config = dict(
    head_dim=32,
    norm='layernorm',
    rope_fraction=0.25,
    bias='all',
    init='uniform',
    init_std_up=0.0647,
    optimizer='soap_variant',
    lr=0.0055,
    lr_head=0.0141,
    grad_clip=2.0,
    decay_shape='pow',
    batch_tokens=32768,
    steps=3705,
)
Each number is 128 + 24 x the weight over its row's rms, rounded and kept within 0 to 255. Layers, rows and columns count from 0. The size above them is the row's rms in percent of the matrix's.

# layer 9 MLP down, 64x256, rms 0.136, rows 0-63, columns 32-63
size [101  93  87 105  97  98 104  92  92 103 107  92  97  97  85 101 102  88  98  91  93  96 107  95 100  88  94 100 107  96 108 101  86  99  94  97 103  88  95 106 109 103  98 102 110 112 143 101 108  93  93 121 110 100  97 110 106  89 106  88  86  90 103 110]
[[124 152 102 166 118 146 122 105 141 125 116 135 158 147 147 150 102 120 152 127 104 148 121  92 140 120 137 148 121 102  77 112]
 [171  76 121 120 197 126 106 102  99 132 145 101 148 131 134 111 101 157 129 124 149 160  94 137 127 118 134 157 154 138 111 121]
 [150  61 125 102 139 216 108 137 116 150 149 125 131  94  96  97 160 141 150 126 136 153 137 134 136 115 149 129 142 135 127 139]
 [112 105 114 115 151 129 115  71 133  87 126  90 113 117 167  98 140 106 146 138  72 102 127 111 115 134 115 122 169 122 137 135]
 [ 98 144 121 140 149  77 138 122 119 124 127 137 120 155 148 127  73 114 119 152  95 134 152  98 128 137 142 152 119 105 130 128]
 [103 138 126 140  76 180 148 113 140 151 126 120 111 129 150 130 141 115  82 129 139 132 168  99 135 144 155 153 155 164 149 118]
 [187 143  91 131 162  94 121 119 161 110 110 147 163 124 144 150 128 110 160 138 152  95 123 105 164 142 129 142 122 134 129 115]
 [144  87 147 124 156 106 139 125 152 128  97 155 138 211 103 114 100  96 146 113 103 112 152 124 101 104 166 156 128 114 115 157]
 [142 136 131  65 156  93 108 130  94 141 160 150 119 100 106 108 159 116 122 125 148 127 111 116  95  96 134 102  98 149 127 102]
 [130  72 120 131 170 190 153 126  94 153 127 114 144 127 163 127 108 144 116 143 125 112 156 126 161 134 124 131 108 147 157 137]
 [139 116 129 114 130 126 123  95 122  76 100 122 142 145 145 112  58 102 183 151 141 129 141 146  90 140 133 118 174 103 147  98]
 [114 187 108 132 115  97 109 148 111 135 138  64 130 164 104 108 157 133 157 148 133 210  97 108 136 122 110  73 154 124 145 113]
 [110 132  85 131 114 106 147  84 125 102 115 104 117 139 121 138 130 112 166 110 108 112 140 154 146 112 111  88 137  86 168 153]
 [149 108 160 165  90 159 149 179  95  93 125 158  70 131 130 151 133 134 143 135 129 134 131 123 115 126 116 160 106 129  72 149]
 [ 93 206 129 129 138 146 121 155 152 101 155 148 105 114 135 132 184 114 134 140 131 135 113 107 172 149 142 140 183 132  68 105]
 [118  99 137 119  62 125  94 112 111 120 162 108 113 110 134 159 159 142 175 140  81 163 161 111 121 155 154  93 113 156  94 134]
 [146 150 110 111 148 113 118  92  96 123 140 140 163 168 120 121 132 119 169 113 116  92 136 125 156 145 135 117 132  99 141 173]
 [116 155 130 138  97 110 145 130 137 121 130 139 133 120 133 146 167 111 173 105 130 151  68 148  89 118  99 102 134 124 143 192]
 [ 93 115 135 152 109 143 125  99 121 123 151 105 179 158 139 140 139 137  95 143 113 117 154 127 137 116 160 123 127 159 127 154]
 [122 170 155 108 170  79 138 102 133 155 118 108 155 105 147 133  64 114 191  89 113 118 143  92  98 100 146 142 128 100 135 120]
 [113 124 132 134 121  74 157 151 165 165 157 139 128 100 133 175 141 111 175 123 143  89 112 123 104 129  98 114 141 129 114 110]
 [150 126 103 106 120 120 173 124 100 150 164 118 124 133 133 155 131 130  77 111 130 124 143 136 187 115 167 124 136 150 148 144]
 [100  71 169 146 151  79 150 157 121 140 128 153  88 120 157 157 116 143  71 138 147 126  94 124 127 123 146 110 145 152 144 105]
 [ 91 157 137  93 160 109 154 122 158  70 126 143 160 115 121  99 135 149 129 133 141 137 129 142 148 137 138 100 151 113 120  98]
 [149 128 119 131 150 166 148 140 114 141 111 116 157 107 136 130 144 144 179 132 101 161 103 153 140 137 135 144 158 110 136 109]
 [148 162 115  74  92 182 126 111 128 157 140 130 170 135 145 114 133 135 100 114 124 160 124 141  86 122 108 103 100 159 154  94]
 [115 135 139 158  95  70 103 131 135 158  81 144 132 118 130 155  97 115 186 134 101 157 141 120 147 131 148 126 121  98 134 120]
 [128 117 141 117 118  88 127 134 123 151 109 114 144 115 120 160  90 143  85 130 123 133  85 137  78  83 112 119 108 161 141 133]
 [106 120 113 167 105 136 115 121 129 115 112 139 130 142 118 120 110 121 104 111 153 114 114 160 107 101  94 125 117 104 108  91]
 [120 137 117 102 156 176 139 101 115 120 147 129 128 152 117  93 165 141 133 117 163 137 143 170 149 124 108 140 123 115 156 109]
 [156 111 135 116 134 152 130 173 167 134 108 126 150 107 130  94 134 128  91  87  92 113 147 127 141 111 126 156 132 121 103 156]
 [143 101 137 123 142 126 108 166 147 157  73 139 120 151 110 123 112 176 158 131 152 108 117 149 102 145  98 141 125 120 101 134]
 [147 122 134 108 131 111 112 115 159 150 163 127 131  70 129 127 125 131 133 127 140 130 137  96 122 104 151 151 103 115 116 127]
 [156 177 114 101 140 158  97 164 122 129 136 109 158 159 151  90  90 141 169 135 129  97 104  46 149 146 114 103 139 122 166 162]
 [108 104 129 122 117 158 153 124  94 126 142 129 168  82 117 115 127 120 134 117 131 167 114 148 177 121 157 131 131 133 128 154]
 [127  85 127 108 109 151 123 100 112  77 117 106 108 124 123 118 129 134 166 105 105 123 190 145  93 143  96 157 138 116 106 136]
 [126 140 123  98 139 164  78 112 133 124 172  98 153 143 144 139 139 125 155 127 110 152 108  93 100 136 130 123 110 121 152 127]
 [139  98 132 123 137 126  94 165 130  99 116 167  91  90 155  94 115 140  94 138 151 116 123 110 124 125 147 116 162 112 129 178]
 [114 126 145 113 110 100  89 128 114 161 132 136 148 153 173 155 140 131  88 141 132 128 112 134 125 130 108  86 129 126 152 117]
 [ 83 198 103  99 123 168 105 117 129 162  97 133 126 112 161 118 112 141 116 133 153 117 142 110 123 147 159 114 170 142 129 132]
 [136 119 139 133 115 171 103 135 128 100 160 114 110 102 105 150 149 137 103 109 117 139 102 125 131 103 153 128 120 128 138 129]
 [103 187 130 138 122 110 144 162 140  88 143  71 140 100 138  92 138 120  86 119 154 142 103 132  94 132 123 155 126 117 138 100]
 [124 136 109 163 126 174 109  85 131 153 149 103 135 153 127 106  80 100  98 114 107 152 104 102 137 144 139 111  68 125 142 132]
 [116 162 126 147 103 136 104 139 139 123 121 135 147 120 107 142 123 124 133  96 119  75 146 139 129 118 107 141 102 123 139 146]
 [ 74 128 112 116 132 110 134 111 133 105 131 143 133 137 143 105 107  92 141 139 146 132 137  90 154 126  98 120 100 123 126 129]
 [124 142 102 125 145  84 143 109 165 133  82 148 153 146 133 114 151 141 119 117 143 128 126 102 122 134 150 110 157 124 149 134]
 [123 137 126  96  93 152  99 117  89 119 130 103 133 148 148 130 125 141  85 152 123 112 126 108 136 139 148 122 158 103 162 153]
 [156 151 165 127 136 162 127 132 125 118 180 108 134 133 130 137 117  94 154 121 129 131 153 151 225 119 143 149  89 160 138 164]
 [141 149 133 140 135 177 109 153 149  78 121 119 110  68 104 136 116 131 143 108 125 122 116 118 114 129 132 149 134 123 157 115]
 [160 171 158 158 108 110 159 146 144 119 140 151 125 102 117 103 135 128 163 112 167 147 141  91 143 131 157 164  98 112 104 123]
 [ 97 164 103 112 170 135 120 160 143 109 145 109  98 147 151 133 140 119 163 129 153  96 109 137  83 141 102 121 137 121 156 139]
 [149  95 142 155 115 129 115 153 132 111 152 120 100 138 136 152 146 151 111  99  73  99 128 155 114 136 119 151 165 145 136 141]
 [104 104  96 106 142 150 124 139 120 118 111  90 137 117 120 125 114 167 112 122 163 155  91 136 111 134 136 157 125 104 136 162]
 [ 95 111 123 131  77  71 114 140 158 110 134 133 143 116 117  75 150 117 111 110 125 155 129 129 107 126 129 111 181 132 125 116]
 [123 125 156 143 153 119 136  93 123 112 133 138 103 150 126  94 173 135 110 115 119 139 123  94 154 143  96 110 122 142  98 150]
 [156  84 125 112 111  86 134 143 106 143 182 134  88 107 143 133 104 121 120 138 119 103 135 108 128 149 150 126 132 116 159 111]
 [161 164 122 186 164 148 155 112 134 112 122 165  73  90 151 144 190 147 151 153 114 107 113 103 133 154 168 128 132 120 147 133]
 [123 116 130 102 126 176 158 102 119 133 161 151  91 135 156 123 113 134 115 124 107 151 164 106 123 110 165 113 142  97 146  96]
 [121  98 163 143 109 138 173 148 140 144 119 168 106 124 133 117 109 124  63 133 118 137 147 105 139  99 165 126 140 131 128 134]
 [114 151 178 130 117  95 115 125 133 162 104 148  79 111 113 136 114 128 133 120 118  99 124 156 121 123 136 157 120 107 168 143]
 [164  99 159 135 147 135 122 168 137  99 179 125 152 149 102 139 145 143  87 117  77 138  98 115 184 117 139 130 116 126 108 148]
 [ 92 134 153  88 172 105  80 138  96 137 130 100 128 133 126 141 120 155  83 141  99 150 153 134 163 141 102 136 156 132 143 125]
 [104 146 166 146 109 128  96 147 121 146 134 110 125 102 108 120 131 143 135  98 169 132 170 114 144 105 103 164 120 111 119 152]
 [105 149 152 127 158  88 140 116  88 146 110 165 108 111 144 116 134 128 130 128 163 139 158 115 115 126 126 129 124 174 135  76]]